{
  "n_layer": 14,
  "d_model": 192,
  "n_head": 3,
  "n_kv_head": 3,
  "head_dim": 64,
  "d_mlp": 512,
  "vocab_size": 1564,
  "activation": "geglu",
  "norm": "rmsnorm",
  "norm_place": "pre",
  "norm_eps": 1e-06,
  "positions": "rope",
  "rope_base": 10000.0,
  "rope_fraction": 1.0,
  "qk_norm": false,
  "attn_scale": 0.125,
  "bias": "none",
  "tie_embeddings": true,
  "parallel_block": false,
  "init": "uniform",
  "init_std_qkv": 0.0681,
  "init_std_o": 0.0129,
  "init_std_up": 0.0681,
  "init_std_down": 0.00788,
  "optimizer": "muon_variant",
  "lr": 0.00767,
  "beta1": 0.9,
  "weight_decay": 0.01,
  "lr_head": 0.00535,
  "grad_clip": 1.0,
  "warmup_steps": 200,
  "schedule": "wsd",
  "decay_fraction": 0.462,
  "decay_shape": "cos",
  "final_lr_fraction": 0.0,
  "batch_tokens": 16384,
  "seq_len": 128,
  "doc_mask": true,
  "train_tokens": 259700000,
  "steps": 15851,
  "dataset": "wikipedia_en"
}
Each number is 50 + 10 x the weight over its row's rms, rounded and kept within 0 to 99. Layers, rows and columns count from 0. The size before them is the row's rms in percent of the matrix's.

# gate: layer 7 MLP gate, 512x192, rms 0.21, rows 126-136, columns 0-95
# up: layer 7 MLP up, 512x192, rms 0.223, rows 126-136, columns 0-95
# down: layer 7 MLP down (transposed), 512x192, rms 0.0781, rows 126-136, columns 0-95
gate126 098:58 49 52 44 47 63 49 44 30 44 55 43 54 59 50 44 42 49 39 48 47 51 50 47 63 64 32 52 49 40 43 79 59 39 46 51 51 47 42 55 64 60 41 55 63 43 47 35 62 37 48 37 56 58 43 50 47 61 71 39 48 47 45 49 46 72 48 52 56 49 66 49 64 64 57 63 42 42 55 57 50 62 54 56 38 58 55 50 34 41 53 55 63 41 56 40
up126 099:32 52 50 62 48 50 44 60 53 61 58 57 64 42 46 46 63 56 50 34 35 69 43 52 53 40 54 46 43 58 47 41 51 41 62 52 58 50 34 54 69 32 55 47 48 48 45 47 44 48 56 51 45 71 64 54 57 49 43 57 36 60 29 43 33 44 58 43 41 42 60 64 52 46 53 33 55 61 61 35 29 45 61 43 67 59 65 58 38 46 42 43 49 69 46 37
down126 101:58 50 46 41 48 74 67 48 42 34 57 45 53 63 28 49 67 39 72 45 51 37 50 45 55 57 48 61 62 61 47 60 60 60 30 59 30 66 50 48 54 46 40 59 58 50 60 53 35 55 33 51 45 49 47 47 53 55 57 46 49 45 56 48 66 38 58 42 57 39 36 52 48 42 46 66 62 47 25 37 64 43 46 41 66 52 51 44 44 56 48 59 42 35 33 48
gate127 094:57 41 41 25 50 50 55 57 30 41 49 40 53 61 45 70 68 43 35 40 45 53 64 41 38 52 51 53 53 47 40 51 50 46 52 70 33 43 48 52 45 34 54 60 45 55 36 66 42 38 75 53 44 47 52 44 62 43 58 50 55 56 37 64 65 56 66 43 55 76 39 35 36 34 44 51 50 45 44 54 39 55 48 46 38 52 53 45 41 30 41 44 41 66 44 65
up127 095:28 63 55 51 60 35 49 44 70 55 65 60 56 45 48 36 43 45 44 43 53 52 26 38 53 43 52 47 35 45 30 62 40 50 58 49 49 48 63 52 58 62 66 30 60 54 26 55 49 53 44 68 46 61 73 48 67 46 61 45 65 64 47 61 64 41 46 45 53 36 71 25 36 52 54 72 38 54 55 65 38 45 61 77 48 47 51 57 35 48 65 40 40 43 42 37
down127 091:41 48 51 65 61 57 59 63 40 59 56 59 63 45 45 46 56 52 51 55 45 58 55 44 38 59 37 43 54 55 67 43 44 52 53 52 41 50 58 57 40 72 46 60 37 44 52 42 47 38 45 55 51 47 68 42 42 42 47 33 75 41 57 69 50 40 66 43 55 54 48 52 51 60 56 28 53 53 45 54 59 43 47 49 70 43 54 34 44 67 58 50 54 37 50 59
gate128 100:46 44 49 39 57 41 62 45 62 29 72 53 49 51 55 34 70 38 42 44 42 38 51 24 55 55 27 33 62 57 64 52 57 41 49 53 59 53 63 51 55 52 55 45 48 50 50 53 23 48 48 39 57 43 47 46 36 45 48 42 48 43 66 44 52 70 40 52 61 34 46 41 63 42 51 37 46 44 39 43 49 41 43 55 45 44 44 60 62 41 44 65 70 53 35 79
up128 101:40 29 64 62 31 65 50 46 56 58 47 40 64 54 52 46 44 60 57 56 46 49 47 41 43 51 49 41 54 59 50 66 58 42 54 49 34 53 45 59 51 53 54 46 57 53 45 62 42 48 49 57 43 31 70 57 22 46 48 64 30 46 52 51 49 51 33 56 61 52 68 60 40 26 58 38 47 33 38 37 49 41 54 43 53 54 52 51 71 51 58 36 52 47 48 53
down128 101:57 55 54 63 59 52 56 32 69 57 58 42 56 48 59 41 48 62 64 57 58 54 53 62 65 50 39 56 41 53 47 53 46 63 60 53 48 55 49 42 27 42 46 45 40 48 29 46 47 72 64 50 50 54 37 62 58 54 65 65 56 48 50 69 63 44 47 46 48 53 39 58 51 52 56 53 54 51 54 54 41 52 47 30 63 66 32 55 59 46 56 62 74 49 63 26
gate129 094:36 40 43 47 43 43 52 39 70 14 53 44 51 68 52 58 50 46 46 32 50 36 54 25 56 48 51 55 36 41 52 47 53 64 35 45 60 50 41 35 70 27 48 52 62 45 45 41 56 45 61 48 47 66 55 58 55 60 59 38 43 39 47 47 51 28 30 53 45 44 67 49 50 57 41 51 51 57 63 52 59 62 42 44 44 38 60 43 49 34 62 54 61 33 35 51
up129 099:40 46 59 57 53 47 59 57 47 65 52 47 60 18 42 47 45 71 68 49 32 42 43 59 47 58 64 54 41 51 40 42 63 49 58 60 56 47 41 25 48 61 50 37 55 53 49 67 49 50 51 35 41 51 53 44 39 60 34 48 47 59 60 52 28 64 68 47 53 49 56 46 45 43 47 70 47 64 46 49 63 29 49 33 46 57 48 38 46 51 53 40 46 53 58 57
down129 098:57 43 41 50 33 64 65 58 66 35 47 42 39 57 57 46 52 40 58 47 57 55 57 51 33 32 52 53 52 53 47 51 42 56 43 53 50 71 65 52 58 42 59 56 56 59 64 38 51 56 39 50 56 60 53 55 60 34 66 53 72 58 45 32 60 45 48 61 39 54 35 38 54 56 34 52 56 47 44 51 39 49 50 67 71 37 42 60 40 37 46 51 52 51 56 37
gate130 111:67 50 54 61 48 41 58 42 51 66 41 38 56 60 40 55 59 39 39 24 55 54 61 62 49 45 48 64 33 52 61 47 38 35 28 57 65 50 41 51 78 32 61 48 39 55 56 56 46 50 55 51 53 32 51 42 64 44 61 59 59 58 59 47 60 44 49 31 43 44 56 52 66 43 48 74 37 46 52 42 39 39 35 32 45 34 48 43 45 65 35 29 38 63 63 46
up130 101:43 48 65 46 67 45 50 43 36 58 52 52 46 46 51 70 56 49 39 43 38 78 59 39 67 43 50 53 48 59 48 61 51 36 69 54 57 53 34 47 54 52 58 71 44 44 44 43 55 53 47 48 65 30 46 60 70 62 50 68 64 48 43 58 61 61 50 32 52 34 38 43 53 35 48 73 59 43 52 42 43 60 52 33 53 37 49 47 70 44 33 58 53 54 41 56
down130 116:51 54 56 63 50 49 26 48 27 60 46 50 73 31 57 27 34 34 56 45 61 33 59 57 56 67 51 46 37 43 56 39 49 58 36 52 58 64 46 48 47 38 49 50 39 40 54 59 66 44 54 52 46 53 53 41 54 51 67 42 40 50 54 50 46 47 37 47 64 53 58 58 43 61 50 51 45 47 35 51 51 33 43 58 65 43 39 60 66 48 46 58 41 44 45 54
gate131 097:52 48 36 55 40 65 51 53 38 63 57 38 52 52 56 40 58 52 60 62 62 50 28 61 56 36 35 50 25 54 48 57 46 49 48 58 41 54 67 51 24 48 47 35 54 49 45 59 63 38 40 49 35 54 52 54 55 54 39 48 35 51 49 62 50 46 59 63 37 53 54 34 46 41 62 58 49 47 36 43 50 54 47 45 51 47 33 43 50 75 56 61 48 51 53 55
up131 091:59 28 58 57 50 47 57 58 31 30 52 60 61 50 48 53 43 51 50 49 49 53 49 58 58 67 45 36 49 45 52 43 66 50 66 66 40 43 56 65 68 34 38 45 64 53 51 44 50 55 53 35 41 47 67 74 47 46 54 51 58 54 54 47 67 52 54 71 51 50 74 50 26 52 43 45 39 59 52 52 43 53 57 53 44 35 34 56 40 55 50 55 54 46 48 50
down131 096:40 52 62 35 44 51 68 71 44 56 47 35 57 60 44 60 40 49 57 44 54 53 60 53 41 51 46 42 59 52 65 71 50 48 50 44 56 58 39 50 39 47 60 49 42 52 56 55 47 47 57 42 53 48 40 35 44 49 49 32 66 48 50 38 53 47 44 52 66 71 46 46 63 61 53 63 55 58 53 35 55 48 43 43 62 52 54 56 41 56 52 40 40 40 38 60
gate132 097:38 51 65 61 41 65 35 52 60 61 51 35 56 44 51 51 56 29 32 53 62 44 34 46 33 46 47 46 55 56 39 60 52 24 45 56 60 42 39 40 58 64 46 50 60 46 52 44 52 42 60 40 40 53 52 53 48 41 27 67 36 55 42 50 41 38 53 47 50 37 40 33 43 63 51 47 57 40 55 63 50 46 56 49 44 53 39 69 55 64 58 33 57 44 60 46
up132 096:41 51 39 56 39 51 49 42 71 60 60 49 49 59 53 48 37 44 54 66 55 48 52 44 45 43 46 51 40 59 57 52 66 58 58 40 43 57 54 48 53 48 61 46 48 46 61 60 32 63 49 43 54 44 45 54 53 52 50 52 55 63 43 63 52 61 50 54 49 42 32 58 58 59 67 58 36 54 54 59 21 48 46 46 54 54 54 48 27 30 42 64 60 50 45 51
down132 099:60 52 57 62 57 60 21 47 55 55 39 50 41 50 53 32 50 51 57 58 58 64 40 42 33 45 53 56 53 57 43 58 53 33 62 42 60 35 51 42 59 46 34 50 64 71 59 61 60 39 58 51 57 66 56 63 62 66 56 49 44 59 55 39 35 51 46 50 59 46 43 59 35 45 63 45 50 57 41 47 52 36 39 31 50 49 52 52 69 62 49 26 60 46 56 48
gate133 099:35 44 46 44 57 52 34 54 53 39 59 43 32 53 35 48 54 52 59 60 65 45 39 35 57 42 56 49 56 48 52 46 50 32 48 53 42 42 43 50 66 51 55 67 50 34 59 45 74 27 48 64 66 40 45 62 68 46 43 47 43 46 40 62 55 50 60 48 55 47 51 41 61 56 56 43 63 58 62 53 49 50 58 65 35 51 39 45 35 65 70 58 51 57 48 59
up133 100:63 48 58 58 44 43 36 23 47 65 52 45 51 49 63 45 52 59 49 52 35 48 69 48 62 57 53 47 41 34 55 56 58 66 63 61 58 57 61 33 54 51 70 52 47 32 47 30 41 67 55 31 52 59 45 48 47 56 62 36 49 56 51 38 49 49 54 46 50 55 44 49 32 55 37 61 62 30 48 38 52 60 50 38 47 66 52 46 53 46 55 38 39 42 51 67
down133 098:60 53 70 45 42 46 45 67 44 46 39 53 39 49 59 42 58 71 57 48 49 49 36 51 37 39 46 43 54 54 39 44 63 43 44 36 43 53 48 47 41 44 43 47 56 40 53 63 52 39 47 57 40 55 63 34 31 66 39 65 42 54 49 41 66 54 50 51 46 49 59 43 73 43 65 50 38 37 55 58 54 51 40 49 59 35 61 48 42 36 61 57 60 33 29 43
gate134 089:42 64 47 47 54 46 61 34 50 37 58 57 52 56 49 40 57 55 45 31 56 45 23 37 55 52 52 34 54 60 69 49 37 43 53 56 50 51 63 29 56 53 44 34 61 56 61 60 51 53 45 47 58 23 52 57 51 44 43 36 64 59 52 42 40 60 47 61 51 48 34 53 31 45 58 46 56 52 52 28 41 51 38 39 54 48 61 43 39 67 46 46 63 59 52 55
up134 076:47 25 68 54 45 49 43 52 40 52 49 31 50 42 55 55 39 39 55 67 47 50 61 59 33 65 53 56 55 29 26 52 59 44 59 48 42 62 36 45 42 37 39 69 35 44 43 49 47 54 60 48 38 65 37 41 53 49 45 48 51 36 49 44 51 37 52 37 60 59 61 56 56 48 46 59 68 61 46 72 61 50 61 51 47 62 55 58 42 38 44 49 33 42 41 38
down134 093:53 38 50 58 40 42 45 56 35 36 44 47 52 59 43 39 52 56 35 61 57 52 47 44 45 49 56 50 60 42 53 46 39 58 58 30 58 46 47 28 47 43 61 58 46 49 47 49 51 61 66 61 79 36 65 48 61 41 59 49 57 51 46 58 53 41 60 58 58 50 41 50 41 59 59 44 42 49 55 44 42 56 54 46 30 54 56 48 50 78 59 46 60 66 56 49
gate135 098:45 56 56 55 32 46 42 46 53 48 51 49 40 66 35 55 66 49 51 46 35 31 41 38 50 26 47 48 61 43 51 59 58 57 43 53 42 44 59 51 35 30 50 43 55 56 45 45 49 49 49 51 51 52 39 39 54 53 49 59 54 64 50 32 44 47 70 43 60 38 63 61 57 37 39 44 55 54 50 56 59 64 52 36 47 43 57 52 60 58 54 59 58 45 44 44
up135 096:56 90 50 45 52 73 30 42 27 53 64 62 42 48 51 33 71 57 53 46 48 49 56 48 45 47 51 61 56 45 60 58 57 46 47 56 51 43 40 48 51 33 46 60 44 66 49 60 65 45 48 48 56 59 47 52 58 53 51 41 30 53 51 33 47 53 60 56 44 38 59 37 71 25 64 55 57 57 59 47 68 44 50 27 60 60 62 46 45 62 54 63 64 47 59 53
down135 098:48 44 44 45 51 64 40 66 38 35 33 32 55 47 55 57 48 32 36 56 52 49 31 52 51 71 55 57 56 47 61 45 38 49 54 36 47 51 50 34 53 31 50 63 49 51 44 73 52 47 45 56 61 52 26 45 50 46 29 55 21 35 42 54 57 40 43 51 43 28 55 69 58 47 50 56 46 51 51 54 41 63 66 67 51 39 56 42 51 41 46 46 49 63 52 47
gate136 107:45 55 50 35 44 53 42 37 63 32 48 64 45 27 41 31 64 48 38 35 37 44 49 40 69 45 70 50 53 60 46 49 37 46 53 32 44 54 52 59 51 51 47 39 50 49 69 43 54 44 62 52 51 50 65 37 41 63 63 45 41 62 48 47 52 57 65 42 76 54 54 56 66 43 60 62 57 39 50 58 48 69 41 53 40 69 48 52 69 26 57 58 48 56 65 51
up136 100:43 45 32 45 55 64 54 41 42 49 50 55 47 45 33 49 52 46 48 47 44 62 58 45 42 62 55 42 39 48 43 53 67 55 49 55 58 72 50 51 58 79 66 44 51 60 47 39 55 42 48 47 33 32 33 37 44 57 37 51 30 61 44 37 66 40 44 60 41 54 48 32 60 52 51 55 35 45 49 51 68 60 33 57 37 51 55 53 53 53 69 69 57 47 45 46
down136 097:63 60 71 38 55 67 48 53 44 39 43 51 48 60 57 56 48 46 41 59 28 36 39 45 52 46 44 35 54 44 66 39 35 38 40 54 72 69 57 56 64 51 39 37 71 50 39 54 69 52 57 53 51 65 58 53 62 58 50 59 62 41 60 38 56 65 53 59 46 65 43 51 58 37 51 68 49 54 45 49 65 39 70 29 44 54 32 50 61 37 43 56 36 62 47 48